Part of a small language model's weights.
Size: 17 layers, width 160, 4 heads of 64, MLP 640 squared ReLU, vocabulary 29849, 15.9M parameters.
Architecture: RMSNorm before each block, rotary positions, untied embeddings, capped logits.
Training: a variant of SOAP for these matrices, 531M tokens, 3689 steps.
Each number is 50 + 15 x the weight over its row's rms, rounded and kept within 0 to 99. Layers, rows and columns count from 0. The size before them is the row's rms in percent of the matrix's.

# layer 3 attention output, 160x256, rms 0.054, rows 55-109, columns 128-255
098:24 31 27 48 57 64 39 74 32 54 52 47 85 59 50 49 37 80 59 50 99 84 35 58 42 55 42 40 47 68 56 57 46 57 57 59 41 48 44 48 29 59 70 38 49 58 36 47 29 55 55 35 52 69 59 57 25 61 49 78 38 86 51 41 40 48 27 45 34 56 30 29 34 37 40 31 43 30 46 58 39 67 59 54 59 50 55 60 42 80 58 31 44 68 60 51 58 59 58 38 36 71 64 40 31 47 54 53 37 34 64 47 74 50 40 35 49 36 63 38 20 37 38 64 35 60 26 26
102:41 36 32 59 21 35 61 41 26 66 48 64 69 35 62 47 47 49 45 43 55 43 58 53 56 74 55 47 36 59 45 44 59 54 42 27 39 99 61 50 35 71 51 66 67 34 72 46 75 53 69 50 41 84 47 30 83 38 37 34 64 43 44 38 63 45 40 68 66 42 60 57 53 54 33 69 30 51 34 34 40 46 49 43 41 39 34 45 66 39 43 53 34 37 40 25 64 60 45 61 26 52 57 40 45 55 79 14 50 66 45 69 46 19 35 63 46 78 66 26 30 42 45 75 17 67 48 49
101:31 48 45 72 59 37 30 33 41 73 58 23 62 50 32 42 40 49 73 57 59 58 46 17 40 23 83 37 61 48 64 41 61 75 57 39 85 44 40 70 43 71 44 27 82 48 45 51 73 50 36 50 38 50 51 67 67 58 77 33 37 36 77 45 66 27 39 36 65 60 78 32 59 33 38 48 45 56 49 62 50 45 41 30 37 48 63 36 51 18 51 49 32 33 30 59 34 45 29 54 32 35 60 59 53 41 58 73 55 36 36 52 68 55 50 51 42 47 36 74 55 38 51 57 28 52 39 66
110:41 46 38 53 51 48 33 60 55 36 39 52 52 51 83 62 20 41 55 47 61 40 46 69 44 66 48 68 40 46 89 58 68 27 66 42 52 39 36 32 58 35 39 40 42 82 73 07 61 46 62 58 69 50 05 39 57 50 52 48 39 83 47 37 73 59 52 50 47 23 49 50 70 49 38 23 48 40 31 66 50 27 49 16 44 59 72 47 47 46 37 63 28 47 37 80 69 62 29 57 50 82 33 42 77 60 56 57 60 51 57 40 65 30 33 47 26 54 50 33 40 51 36 37 15 57 58 27
100:56 73 44 67 31 51 41 59 49 48 53 34 50 59 42 58 35 27 50 71 35 60 78 33 48 41 63 52 55 48 46 48 33 65 49 45 43 43 47 49 93 42 34 49 28 33 49 27 61 45 41 56 75 57 65 62 69 48 55 57 63 51 57 49 36 68 29 54 61 45 58 33 75 66 43 35 49 54 33 40 83 56 64 52 47 77 66 39 53 42 53 74 63 52 62 54 46 18 42 33 54 53 49 34 36 45 42 46 38 33 54 52 63 44 42 41 60 53 38 48 44 59 50 45 47 43 27 51
105:50 25 42 71 42 43 43 44 55 60 23 58 72 76 55 45 36 51 33 39 32 11 58 42 88 32 67 50 45 29 53 33 52 33 44 36 51 26 44 63 72 45 73 63 45 69 48 50 43 66 39 79 41 57 51 50 55 39 22 65 24 48 79 48 51 50 31 62 44 52 40 46 42 43 47 55 61 55 60 63 55 24 65 36 49 61 37 55 53 42 25 61 22 78 24 47 73 44 57 41 52 50 37 70 61 59 34 45 59 46 31 61 69 49 60 43 70 88 69 52 58 64 47 43 28 67 45 42
099:71 60 73 26 43 60 43 58 42 34 45 49 47 51 63 57 46 42 33 42 46 47 45 49 56 69 45 61 39 24 70 42 57 51 38 32 62 53 53 65 51 61 56 68 62 51 75 67 46 58 55 45 69 23 73 53 49 36 52 28 44 59 04 66 45 90 55 57 24 18 61 54 55 30 26 60 46 73 77 58 70 44 54 47 19 74 42 69 45 57 49 73 68 48 62 43 37 53 42 43 36 27 24 33 37 42 29 50 42 27 71 30 63 46 62 26 59 43 32 31 77 50 62 54 61 58 65 58
110:29 52 64 32 70 39 60 67 40 59 41 54 55 48 62 68 47 52 53 47 54 59 52 63 58 78 57 42 56 47 59 32 55 26 60 47 45 69 74 13 52 83 40 62 35 40 70 93 41 55 81 54 33 41 55 37 59 90 47 24 41 56 08 58 56 59 34 48 35 41 32 63 50 58 48 65 45 61 22 25 56 57 50 44 50 41 47 39 28 42 49 40 61 52 47 44 43 76 53 77 26 37 84 15 56 65 56 38 25 54 63 34 52 24 52 62 45 37 37 10 44 54 33 52 30 49 57 53
102:42 55 49 41 56 36 39 57 42 34 42 68 63 59 66 87 62 78 67 49 36 46 66 52 35 38 64 61 29 41 76 35 36 60 34 69 33 39 51 48 48 76 40 47 42 41 37 60 31 32 48 38 47 63 55 57 64 46 01 46 33 62 24 42 27 49 62 68 24 27 24 47 49 73 33 46 30 67 65 31 66 47 47 50 21 78 60 52 57 62 66 66 38 57 73 60 51 41 57 73 23 23 38 57 60 43 40 25 30 28 67 48 64 50 47 23 46 63 36 56 65 60 46 45 65 70 70 46
097:63 49 62 52 73 55 46 73 48 58 46 59 51 36 47 20 60 56 41 35 63 32 64 54 45 41 10 61 54 53 52 51 29 74 59 31 52 45 53 52 72 60 31 42 45 46 50 64 78 60 74 44 39 69 51 17 66 51 54 56 50 63 50 40 47 29 26 69 54 57 54 71 40 66 38 47 44 33 36 33 33 44 48 50 36 49 36 47 53 66 66 68 40 59 56 78 46 33 69 34 54 67 56 51 24 60 64 55 69 15 66 60 48 57 68 50 46 45 41 63 48 48 47 57 51 35 11 02
104:63 50 37 49 33 40 35 49 33 66 64 68 44 72 43 43 42 78 52 63 68 54 52 44 42 35 34 41 76 55 50 32 44 51 69 63 45 39 43 56 21 72 52 23 57 62 36 55 41 60 34 60 68 25 18 61 45 55 71 63 39 49 57 50 44 52 63 32 57 63 40 61 65 37 47 41 63 42 52 27 49 31 63 47 76 31 70 34 59 66 60 66 41 72 54 38 42 32 62 28 35 45 82 52 46 25 48 47 37 31 31 34 60 67 44 42 44 52 53 74 32 59 63 66 67 66 47 50
096:38 36 28 73 60 59 60 99 32 53 41 50 25 58 23 38 51 52 66 66 74 29 78 17 04 26 48 46 42 49 42 54 53 44 79 41 31 56 31 51 51 63 59 33 70 72 65 50 49 59 32 64 38 50 67 57 37 64 73 54 49 66 35 22 37 21 63 58 36 58 61 44 55 46 26 36 40 52 33 39 48 39 53 58 68 76 49 45 65 26 63 75 88 71 68 60 50 49 65 43 52 66 59 78 54 50 37 42 45 43 62 58 70 83 53 43 41 49 45 70 51 45 50 43 69 53 55 30
101:65 72 48 11 86 34 55 52 77 65 47 51 52 45 25 49 28 30 51 31 78 76 66 77 38 54 53 47 41 43 79 66 56 60 49 22 46 32 53 67 60 57 09 28 47 27 76 57 69 45 42 39 33 46 72 67 43 66 58 72 55 34 40 48 50 49 31 34 33 63 42 49 41 68 54 58 24 35 38 57 80 56 50 35 48 57 59 67 38 82 24 57 46 47 84 51 41 40 37 50 42 37 73 73 47 47 48 27 41 40 70 34 59 45 72 53 59 46 54 48 51 82 56 40 73 41 74 61
096:44 41 32 52 54 36 36 63 26 53 74 20 37 72 46 42 47 33 41 34 94 51 51 71 61 14 54 66 79 43 29 50 62 52 72 44 68 41 50 44 55 38 63 36 56 52 53 34 48 39 52 38 67 41 36 51 71 44 76 62 63 38 62 70 69 55 38 41 46 61 57 64 55 37 38 60 44 48 41 56 60 30 56 46 49 53 26 74 50 49 51 63 31 36 39 56 52 61 44 63 70 25 51 54 71 64 45 49 47 40 77 48 65 50 54 60 56 51 23 22 69 61 43 28 30 43 54 67
099:24 41 45 33 45 44 43 83 70 51 08 25 64 76 37 51 31 61 29 61 41 55 66 42 52 22 40 65 71 56 40 67 58 73 57 32 99 38 56 58 67 38 47 66 50 54 32 44 46 44 28 18 39 30 60 66 07 51 51 57 25 57 51 65 54 49 35 80 33 46 62 40 63 33 53 55 42 34 36 59 38 52 51 55 49 33 52 54 46 55 58 59 63 45 50 49 50 58 64 35 53 39 58 35 29 56 26 49 53 41 57 54 65 75 32 61 72 33 52 56 42 47 42 64 42 41 67 58
100:45 43 29 26 35 60 24 72 37 81 51 46 39 57 53 78 59 53 39 47 87 57 32 57 37 50 55 61 52 35 55 40 64 59 41 47 39 32 53 49 42 47 70 68 52 67 54 62 68 60 58 53 61 34 60 56 41 47 28 53 47 55 41 78 51 41 59 13 40 33 36 51 49 58 59 54 65 40 55 43 73 51 66 56 66 50 83 64 55 27 62 70 63 65 62 59 62 50 60 61 20 47 53 45 43 68 11 54 46 51 71 45 68 51 34 27 52 68 56 27 21 41 54 54 66 33 52 29
096:68 42 72 41 65 55 45 38 72 53 13 45 36 28 34 66 70 61 45 28 37 44 49 61 50 56 66 51 75 48 58 55 17 20 44 35 45 51 40 53 58 61 59 36 36 52 43 61 49 65 29 65 66 59 53 36 47 35 57 56 69 54 60 32 55 62 82 57 99 46 44 51 46 57 57 40 40 59 77 71 41 43 65 63 30 31 42 52 43 68 21 25 54 48 47 53 39 39 53 41 73 52 18 21 60 42 52 49 39 45 40 26 51 43 46 48 61 26 56 69 69 34 39 60 55 48 50 28
100:27 55 73 57 33 47 70 63 31 55 60 57 35 39 67 56 79 62 42 44 48 53 37 60 57 48 61 40 66 60 44 33 56 76 72 17 37 79 60 57 43 45 51 33 82 50 20 81 28 41 56 47 63 52 76 70 31 28 53 46 57 34 02 45 32 64 46 44 54 40 36 88 36 54 39 64 41 71 40 18 69 07 59 69 51 45 32 28 72 61 48 61 28 54 48 49 30 51 78 60 34 31 59 34 24 49 49 45 27 46 45 50 52 36 43 38 55 55 44 46 58 26 61 45 54 25 57 39
101:64 48 52 29 55 70 42 48 70 35 27 72 38 31 70 29 48 16 36 56 18 40 60 46 37 53 30 68 37 50 52 22 51 40 39 42 53 27 57 23 44 41 53 58 65 52 75 28 47 69 49 32 47 57 51 47 48 50 21 59 67 36 52 23 34 61 37 52 52 46 66 54 39 45 62 55 62 58 55 69 28 37 59 60 64 40 38 70 68 51 37 69 58 44 66 41 59 55 46 55 67 70 38 55 56 51 62 29 41 48 57 54 37 16 63 48 65 45 49 31 51 38 20 63 61 64 49 46
099:49 48 54 46 26 49 46 25 38 40 75 36 43 37 38 61 76 79 59 41 36 57 19 39 46 65 62 43 62 61 52 84 57 50 24 52 79 64 49 49 27 53 45 44 66 45 60 60 49 44 18 47 32 46 39 64 43 37 11 54 38 64 19 37 48 39 48 26 49 28 62 49 69 34 86 70 53 50 48 59 68 59 44 52 34 52 85 61 53 48 50 84 56 62 69 44 48 64 85 47 37 40 68 71 68 44 55 29 29 15 50 58 22 71 62 28 44 43 51 54 52 44 61 48 48 51 45 59
087:54 62 43 33 56 34 53 76 34 26 90 22 72 40 58 59 33 55 69 45 30 64 31 48 66 61 71 18 52 39 56 64 58 44 50 41 62 72 53 43 35 25 54 23 49 32 36 40 55 38 65 41 38 40 82 26 55 56 41 50 47 20 44 32 55 59 41 61 53 38 63 46 57 37 49 51 42 50 44 65 71 66 40 45 61 57 38 37 29 65 57 41 35 33 43 43 45 71 49 59 48 66 44 33 66 22 52 50 52 53 41 41 38 46 51 67 63 53 39 38 48 64 42 55 22 52 29 65
113:50 43 68 42 48 60 49 65 55 70 71 17 52 38 42 49 45 43 41 28 99 57 79 42 82 47 53 74 44 85 44 71 46 77 55 87 66 23 44 24 30 39 61 52 32 42 62 57 55 52 58 18 34 37 65 49 51 34 59 73 51 42 81 52 35 47 58 57 39 56 66 50 54 33 47 31 45 32 55 48 51 44 40 50 72 42 20 56 53 57 36 39 57 26 44 57 57 57 51 37 77 53 60 85 56 32 46 48 64 69 48 57 67 45 67 46 32 49 55 42 59 29 41 48 53 48 27 39
105:38 59 56 33 31 73 13 61 53 38 58 52 55 59 68 44 76 32 49 81 78 54 57 42 63 66 60 51 75 52 27 40 38 41 71 58 48 60 63 44 40 60 60 49 91 44 54 43 47 66 49 37 51 56 24 65 45 52 53 22 54 41 47 17 57 69 57 43 51 49 44 51 42 59 67 35 56 39 41 69 40 55 45 56 57 42 68 49 58 59 38 63 30 40 57 29 41 61 46 20 37 71 56 46 38 42 42 44 34 64 48 60 44 53 23 72 49 48 81 37 31 65 21 65 56 40 62 90
093:33 67 48 34 49 35 60 68 53 54 65 37 40 34 52 49 24 45 41 31 52 57 56 51 27 46 67 53 75 49 64 38 62 49 40 69 24 41 41 30 41 34 49 62 01 73 37 49 83 37 36 76 52 76 54 53 53 59 33 41 20 39 60 47 64 27 43 55 36 63 43 46 40 40 23 44 34 49 43 51 48 20 68 48 44 58 46 24 36 38 36 50 65 61 25 39 45 50 38 54 54 42 71 39 56 50 58 53 17 31 07 57 55 59 65 59 48 45 48 61 42 26 25 41 53 56 57 59
100:62 66 37 62 40 60 28 73 49 49 76 48 44 38 52 44 70 33 46 50 44 64 46 47 90 33 45 76 64 45 39 55 53 48 56 53 38 74 42 44 58 36 59 53 51 67 55 38 65 31 32 51 57 52 45 64 37 40 43 68 45 66 41 48 38 59 53 45 22 15 75 44 53 41 19 41 58 45 51 52 57 47 50 60 62 54 39 44 55 57 40 28 57 60 38 69 50 27 65 43 91 66 34 41 39 45 52 66 49 47 36 56 46 48 73 52 29 60 84 67 56 56 45 50 21 38 38 43
096:52 49 30 51 38 63 81 60 64 61 13 65 62 80 48 20 39 43 52 71 73 46 52 54 22 65 55 49 65 43 47 64 54 37 82 26 61 48 43 67 56 20 39 74 57 42 45 47 32 64 72 31 30 32 61 53 44 42 61 37 66 50 50 56 39 59 72 64 58 60 72 59 70 47 46 36 36 60 60 52 51 51 47 31 52 56 64 59 69 45 55 32 50 45 39 40 52 59 45 63 56 46 37 63 35 40 49 62 40 61 49 49 28 35 35 60 42 46 54 67 35 54 43 56 35 40 93 65
106:53 63 43 47 50 77 50 65 46 62 36 16 18 54 59 29 54 25 56 79 26 58 45 73 30 69 54 72 57 66 42 55 24 52 63 47 37 34 83 49 60 29 57 48 53 52 26 29 45 62 32 83 73 44 64 48 30 80 67 47 46 59 47 45 56 65 48 27 27 49 50 39 47 37 46 70 55 55 46 86 35 32 56 93 37 54 32 54 73 42 49 33 43 22 37 72 43 62 56 58 60 48 50 48 65 48 46 69 42 65 38 27 65 47 64 58 36 39 40 63 76 45 65 41 22 23 34 63
099:57 60 63 58 68 40 53 42 73 29 52 61 60 61 98 42 58 55 55 41 63 50 38 54 65 77 50 52 62 45 59 43 53 36 32 47 54 55 85 51 71 44 61 54 75 30 68 38 46 60 40 28 76 56 55 43 56 49 44 76 47 33 68 37 49 62 48 35 72 46 47 53 62 29 44 39 34 50 63 58 69 37 41 56 30 47 12 49 34 46 28 37 44 64 56 52 55 53 28 59 51 34 12 49 47 40 51 29 72 55 57 30 60 44 37 44 55 66 53 47 78 76 69 50 45 47 72 48
099:40 51 12 62 60 47 36 56 49 70 34 37 22 64 42 61 33 61 57 55 37 40 57 27 62 53 53 46 34 46 63 40 51 53 83 63 60 78 57 39 41 39 50 59 77 49 53 41 66 63 30 56 62 43 55 49 42 53 72 49 08 80 54 57 32 53 25 46 42 36 58 25 49 57 75 48 50 45 28 67 54 47 84 61 19 78 36 30 53 46 57 47 61 64 49 48 66 51 59 45 25 52 51 49 72 73 57 31 43 36 41 66 36 59 45 46 63 34 48 65 36 75 24 47 47 64 41 18
115:61 64 39 33 68 58 67 53 66 16 54 62 68 55 34 46 50 43 46 52 41 68 44 30 53 71 45 35 68 20 80 35 48 47 54 76 56 60 58 56 28 71 27 58 52 31 55 55 63 59 21 56 50 30 41 54 28 50 45 42 43 68 24 42 51 61 74 64 65 27 39 22 63 69 81 41 58 25 16 37 45 57 28 37 61 56 68 70 63 51 14 55 50 46 62 48 65 15 59 37 45 65 52 61 77 45 71 63 56 60 51 64 44 84 68 88 44 55 45 62 36 51 64 47 50 56 44 53
093:47 66 55 44 72 88 47 50 54 48 79 60 39 60 50 55 62 36 68 49 30 31 39 45 34 64 48 48 37 36 52 38 57 62 55 35 53 36 50 72 39 35 50 61 71 56 57 57 61 69 37 15 42 35 69 64 53 40 90 61 49 51 53 20 42 25 60 59 41 37 52 64 54 62 48 21 56 30 52 53 46 41 55 56 16 52 55 34 57 63 53 33 31 45 68 95 61 29 36 46 46 15 46 51 35 41 67 55 74 52 70 49 38 55 57 47 32 53 32 80 61 29 51 37 75 66 53 40
091:43 40 59 31 59 31 52 34 63 32 67 45 45 54 57 22 39 45 42 42 39 12 49 18 53 34 48 48 59 76 65 85 52 77 44 78 55 50 66 28 38 64 41 51 66 39 42 52 89 16 51 48 58 50 43 51 37 61 37 42 27 45 48 43 30 52 49 40 40 55 47 43 37 45 67 57 23 43 65 38 60 33 90 62 53 68 64 41 32 72 28 57 30 53 42 33 59 60 69 61 27 43 65 29 24 37 54 35 36 44 43 44 36 39 62 45 52 56 47 39 35 44 48 58 51 48 39 34
093:32 61 76 30 61 28 70 45 61 33 52 43 60 66 53 45 50 79 26 43 37 32 72 58 48 55 55 53 46 65 35 55 52 36 54 52 43 61 62 53 47 55 45 71 42 14 78 58 60 41 47 37 20 72 57 46 54 43 63 48 34 56 38 37 48 55 31 39 43 15 36 54 34 53 62 53 28 68 60 60 69 47 41 59 28 48 53 46 35 56 53 77 21 42 51 57 49 39 47 80 34 49 58 40 66 53 41 24 69 31 51 84 32 49 53 66 26 82 49 21 58 64 53 61 70 44 54 52
099:52 63 52 33 33 58 46 44 57 42 29 32 61 52 59 35 56 91 65 24 60 54 65 36 55 58 44 63 64 48 62 66 17 67 63 59 31 34 59 15 27 41 50 40 32 65 47 44 81 49 39 37 33 61 36 37 27 44 61 41 52 62 41 31 45 48 36 72 51 39 41 64 66 64 44 47 48 35 36 54 63 59 34 76 62 51 57 60 69 43 73 41 49 46 66 40 49 43 62 53 42 55 80 39 31 60 53 52 45 65 60 56 35 49 67 62 58 30 33 54 50 18 43 55 32 47 44 75
112:39 45 85 78 83 30 53 74 34 56 48 62 48 51 68 28 61 65 69 16 46 11 67 48 69 59 21 58 74 38 70 42 36 68 37 57 66 55 46 65 42 69 37 59 53 50 29 40 65 58 50 23 58 40 62 27 20 38 61 70 40 66 63 34 42 63 30 44 41 48 53 48 61 24 72 33 27 45 41 68 55 55 64 51 46 41 14 31 54 30 54 50 59 14 44 46 60 47 48 40 49 25 68 47 59 59 57 33 38 58 49 47 46 58 40 72 56 40 39 55 57 32 62 50 57 39 62 49
110:37 36 54 64 63 44 36 65 36 66 41 54 53 58 46 67 62 76 52 45 69 43 61 08 48 59 38 49 43 54 51 43 59 41 42 48 49 39 46 68 67 68 25 50 56 51 56 46 52 48 58 34 41 50 46 52 39 36 61 55 48 70 76 56 56 48 30 61 30 68 44 46 19 28 49 34 34 35 33 51 29 38 58 69 37 37 29 41 49 59 30 63 39 50 46 65 79 40 44 33 29 63 38 43 52 40 33 77 60 61 44 61 72 78 63 37 59 52 55 33 57 21 41 37 53 37 37 47
099:30 19 69 40 53 70 61 57 73 58 53 50 44 72 63 59 71 35 43 48 54 52 39 57 40 42 58 30 81 36 06 22 58 59 61 34 66 51 88 58 43 53 71 69 62 46 27 63 53 21 51 51 65 36 42 56 41 62 41 51 44 53 32 40 28 40 42 45 31 59 50 56 48 29 46 51 20 24 41 47 39 43 25 58 58 41 51 45 40 35 33 71 45 58 70 28 46 54 54 31 58 41 88 54 29 39 27 52 28 75 57 70 40 61 61 54 53 54 67 55 51 65 41 53 58 39 50 73
096:72 39 66 59 66 73 53 41 61 73 67 60 40 47 50 35 52 65 28 54 52 57 33 47 50 56 50 54 60 62 65 78 63 61 57 43 63 76 48 52 61 68 67 59 61 68 39 56 24 71 49 35 37 43 52 44 41 54 52 21 61 24 53 19 33 32 63 47 61 65 47 53 36 59 59 60 44 70 50 45 43 82 51 44 46 40 51 70 46 64 47 11 54 52 51 43 49 32 65 36 53 55 57 57 14 50 91 42 64 42 68 59 56 40 64 31 39 45 57 67 44 63 42 71 44 52 28 32
098:47 35 69 34 55 51 38 85 52 44 47 39 67 31 32 94 43 41 34 56 40 53 67 52 58 41 65 77 25 71 63 53 70 57 65 40 61 35 17 59 62 52 50 81 42 52 46 33 54 40 56 54 42 75 53 63 27 64 59 43 46 24 53 21 61 26 55 48 22 68 39 39 40 47 34 52 47 77 61 78 52 55 50 62 55 77 49 64 42 45 57 34 47 38 29 49 49 69 44 45 51 75 29 45 68 58 53 48 58 35 49 55 78 53 27 37 35 45 46 45 47 39 16 30 42 33 64 32
105:41 64 41 49 25 36 63 72 56 39 49 56 55 56 50 57 52 57 51 56 64 28 35 33 46 53 54 53 42 53 43 75 32 33 41 47 25 47 74 65 50 48 55 49 49 01 77 55 58 67 57 28 37 63 19 63 58 27 77 81 50 33 52 57 46 42 45 42 22 36 43 47 36 40 69 56 61 32 37 53 37 61 28 59 49 53 56 70 52 59 30 71 58 51 52 42 70 62 49 57 31 64 50 42 37 50 47 66 69 79 73 86 53 68 59 52 73 28 68 30 48 13 31 44 64 33 53 69
094:64 38 53 33 45 19 80 60 32 29 30 38 52 48 59 21 41 38 63 53 60 33 79 38 55 35 45 49 51 55 49 48 42 32 90 49 58 69 51 67 23 43 78 28 88 60 72 56 49 62 30 55 40 64 54 63 46 64 50 68 43 49 75 68 58 53 13 68 60 78 71 41 53 11 24 38 56 56 50 65 35 62 60 22 77 64 28 37 29 57 48 55 46 40 38 71 59 58 36 57 64 57 53 79 36 11 46 24 58 76 57 55 58 45 45 49 32 55 65 46 60 62 52 51 62 69 54 41
100:17 38 31 62 82 51 69 44 50 43 64 51 40 82 27 29 49 42 62 58 44 70 48 34 62 46 49 41 62 30 63 57 29 49 48 12 61 49 48 41 73 49 68 93 29 64 36 57 36 43 46 80 43 59 48 25 63 65 40 49 87 84 55 99 58 64 38 48 61 63 51 25 56 58 32 50 64 48 52 30 38 21 63 37 56 50 66 44 45 43 77 32 41 44 28 34 51 50 61 50 62 56 56 47 37 39 22 55 53 39 46 55 33 73 58 52 42 66 31 50 51 41 59 75 36 57 18 51
099:56 62 49 54 49 56 58 52 32 52 56 72 63 17 47 30 61 48 86 53 65 38 53 57 48 54 54 37 23 56 06 21 58 63 58 57 44 43 42 64 52 78 49 23 35 15 36 76 35 50 51 48 72 61 57 53 42 76 33 50 29 63 25 28 56 08 28 46 62 55 54 49 36 49 38 67 13 35 50 47 60 72 55 46 58 34 29 48 53 49 69 42 41 61 54 43 45 60 36 99 22 61 68 56 47 41 63 46 53 36 67 53 64 38 67 39 56 62 34 56 61 53 42 57 23 28 61 53
106:68 48 75 52 61 63 55 17 40 63 45 45 34 53 54 43 55 26 59 72 48 53 55 40 49 35 63 78 44 32 40 45 72 48 77 53 57 52 56 48 29 74 68 87 49 35 47 44 69 50 44 48 58 24 36 37 44 73 60 44 37 27 67 85 46 44 26 43 29 57 80 58 44 44 34 51 50 42 38 54 42 56 55 42 40 40 54 55 40 42 51 66 27 51 43 78 68 64 44 39 64 51 43 50 57 41 29 67 76 70 50 50 73 55 57 67 58 31 55 82 46 75 50 45 66 33 36 68
100:84 75 40 42 43 34 68 56 23 40 39 37 29 55 42 56 47 41 47 62 55 39 55 54 48 70 85 63 48 39 58 59 48 38 50 65 62 58 63 62 41 32 22 50 32 39 36 42 41 43 25 35 42 41 56 35 49 64 75 49 59 57 77 75 38 59 42 59 30 29 42 47 81 65 39 50 39 52 59 26 71 62 57 39 50 76 63 50 56 34 89 67 31 44 45 85 31 58 53 82 70 50 35 38 65 79 61 55 77 53 58 42 58 55 30 46 32 60 44 55 70 52 51 49 39 64 53 44
095:59 84 61 70 48 34 59 73 45 58 39 31 36 25 75 33 30 66 42 36 46 48 38 60 49 57 56 44 63 54 29 71 30 34 43 69 60 28 49 53 60 30 58 06 37 51 65 62 35 59 56 53 49 39 77 45 44 53 63 44 68 63 71 63 37 59 47 38 77 49 72 48 46 62 55 61 60 46 43 68 40 54 49 68 63 73 47 49 58 56 42 30 57 67 64 31 46 50 50 61 53 73 49 26 51 50 30 49 41 66 68 58 60 42 61 31 69 43 60 51 65 49 62 72 67 50 46 52
096:65 42 68 48 74 50 35 48 54 36 18 45 60 60 75 63 53 33 60 57 28 38 56 36 75 36 31 59 30 52 53 51 39 55 41 72 49 54 58 61 77 72 28 82 72 45 70 26 29 55 54 26 40 38 58 83 28 26 48 24 70 50 32 51 53 59 66 63 22 38 40 60 52 53 49 30 35 41 69 57 57 66 53 51 07 66 41 59 52 64 62 51 62 38 65 61 49 45 42 44 25 41 39 52 35 55 47 45 51 46 46 59 68 40 38 56 48 41 44 56 72 55 48 51 50 51 39 51
099:40 42 38 69 43 72 73 50 50 58 65 53 21 27 34 65 46 39 55 63 42 65 43 67 43 57 65 38 37 58 08 43 44 44 48 51 27 43 35 62 55 66 75 28 37 58 39 70 30 64 52 65 64 31 52 66 55 63 29 58 62 79 22 62 70 37 56 42 55 61 50 23 60 48 53 64 52 30 54 36 64 90 44 33 59 66 81 58 46 65 54 65 38 57 70 45 37 76 51 48 63 72 58 66 64 41 37 56 36 54 68 34 22 41 44 52 26 66 42 27 41 61 81 54 57 38 41 53
090:68 51 72 79 50 60 50 37 64 36 45 71 59 28 72 57 66 47 59 71 53 69 42 37 32 39 55 35 68 64 49 62 50 48 63 41 87 49 54 43 69 57 49 30 67 38 28 35 63 65 48 45 63 58 43 39 78 71 81 49 55 38 55 29 35 61 51 20 68 46 51 45 54 30 38 56 69 60 39 55 37 51 40 53 61 50 25 26 51 59 10 70 35 65 30 45 41 39 43 35 61 57 41 48 46 49 57 47 42 05 19 57 51 37 45 26 42 16 78 60 74 54 43 58 48 53 31 56
101:38 57 23 66 40 61 19 43 35 56 28 55 41 78 72 37 54 59 54 58 42 33 68 48 46 60 47 50 78 50 39 30 29 57 65 63 46 38 43 68 28 69 67 20 58 56 27 58 63 58 58 58 52 66 35 75 64 39 79 37 48 72 44 53 41 35 59 77 69 47 36 25 38 81 58 52 61 41 62 45 26 37 58 66 65 54 47 45 71 72 46 33 42 64 56 56 44 10 71 17 59 60 40 46 56 35 82 69 46 54 71 41 68 47 34 51 63 57 51 48 84 33 30 79 54 37 58 50
103:65 37 12 34 47 52 55 60 47 56 25 39 39 38 41 43 65 50 27 50 37 68 34 22 43 37 72 44 56 76 33 45 37 60 68 59 44 66 62 34 28 42 64 70 71 71 36 62 45 60 48 57 42 59 53 48 53 57 29 73 36 80 68 65 50 58 46 81 58 32 51 56 56 47 35 49 79 50 48 29 37 27 47 24 65 40 40 31 45 79 64 60 30 48 67 53 39 61 71 58 74 46 44 59 24 34 49 54 65 42 56 32 48 68 36 31 58 33 37 31 58 51 59 45 55 72 37 55
102:45 38 63 46 65 55 58 41 50 50 42 52 57 78 66 62 73 74 44 50 70 39 53 39 20 40 58 21 80 65 76 63 54 28 89 16 41 73 48 43 57 53 47 37 43 41 47 53 38 42 62 39 61 45 19 55 48 26 65 46 56 53 29 53 52 51 38 50 55 90 43 52 31 44 36 26 44 51 56 45 52 57 63 68 59 49 59 57 28 71 51 79 48 77 26 58 57 26 42 48 59 57 38 56 38 35 55 28 36 81 34 21 65 38 34 70 62 61 72 61 40 58 41 45 78 57 43 51
099:52 45 44 47 52 67 55 64 69 22 60 60 52 62 40 29 54 69 30 50 69 39 47 43 53 45 42 58 56 45 67 85 27 43 54 54 51 67 30 54 80 25 65 52 89 71 39 38 29 52 65 39 21 67 53 38 60 48 02 57 60 52 51 40 75 45 69 59 45 47 57 51 44 53 45 48 51 70 63 35 45 56 58 56 57 62 40 52 66 52 33 56 38 62 52 63 54 25 60 27 28 44 75 62 12 42 30 20 42 40 56 60 57 70 61 34 26 57 60 76 50 62 42 62 71 56 65 33
105:36 43 52 69 62 46 26 70 55 54 55 26 71 48 72 48 39 49 66 56 59 62 82 20 88 62 49 55 36 57 68 36 66 52 50 46 41 63 48 26 56 42 61 65 55 25 67 29 38 49 44 38 55 49 72 46 34 52 30 59 26 59 33 30 46 79 22 68 10 16 52 23 49 29 52 51 20 51 39 56 61 78 48 48 35 73 25 76 43 42 70 51 42 45 50 36 60 59 32 34 30 63 13 57 68 50 21 53 38 34 48 56 44 58 65 33 45 69 42 54 45 59 28 55 40 54 51 33
104:62 53 25 10 60 72 65 67 88 42 49 53 13 66 65 62 61 51 59 49 40 60 38 62 26 33 32 38 37 20 54 35 56 45 46 38 50 44 35 56 31 49 55 73 41 58 49 46 46 44 55 37 45 26 35 48 57 50 66 38 73 47 21 68 36 73 49 41 45 30 31 50 30 42 58 16 56 58 33 61 32 39 41 39 36 21 71 59 59 76 21 60 33 65 58 56 75 31 61 33 39 71 59 57 56 55 38 51 70 37 55 57 46 41 59 53 39 60 82 41 64 58 57 54 54 55 55 78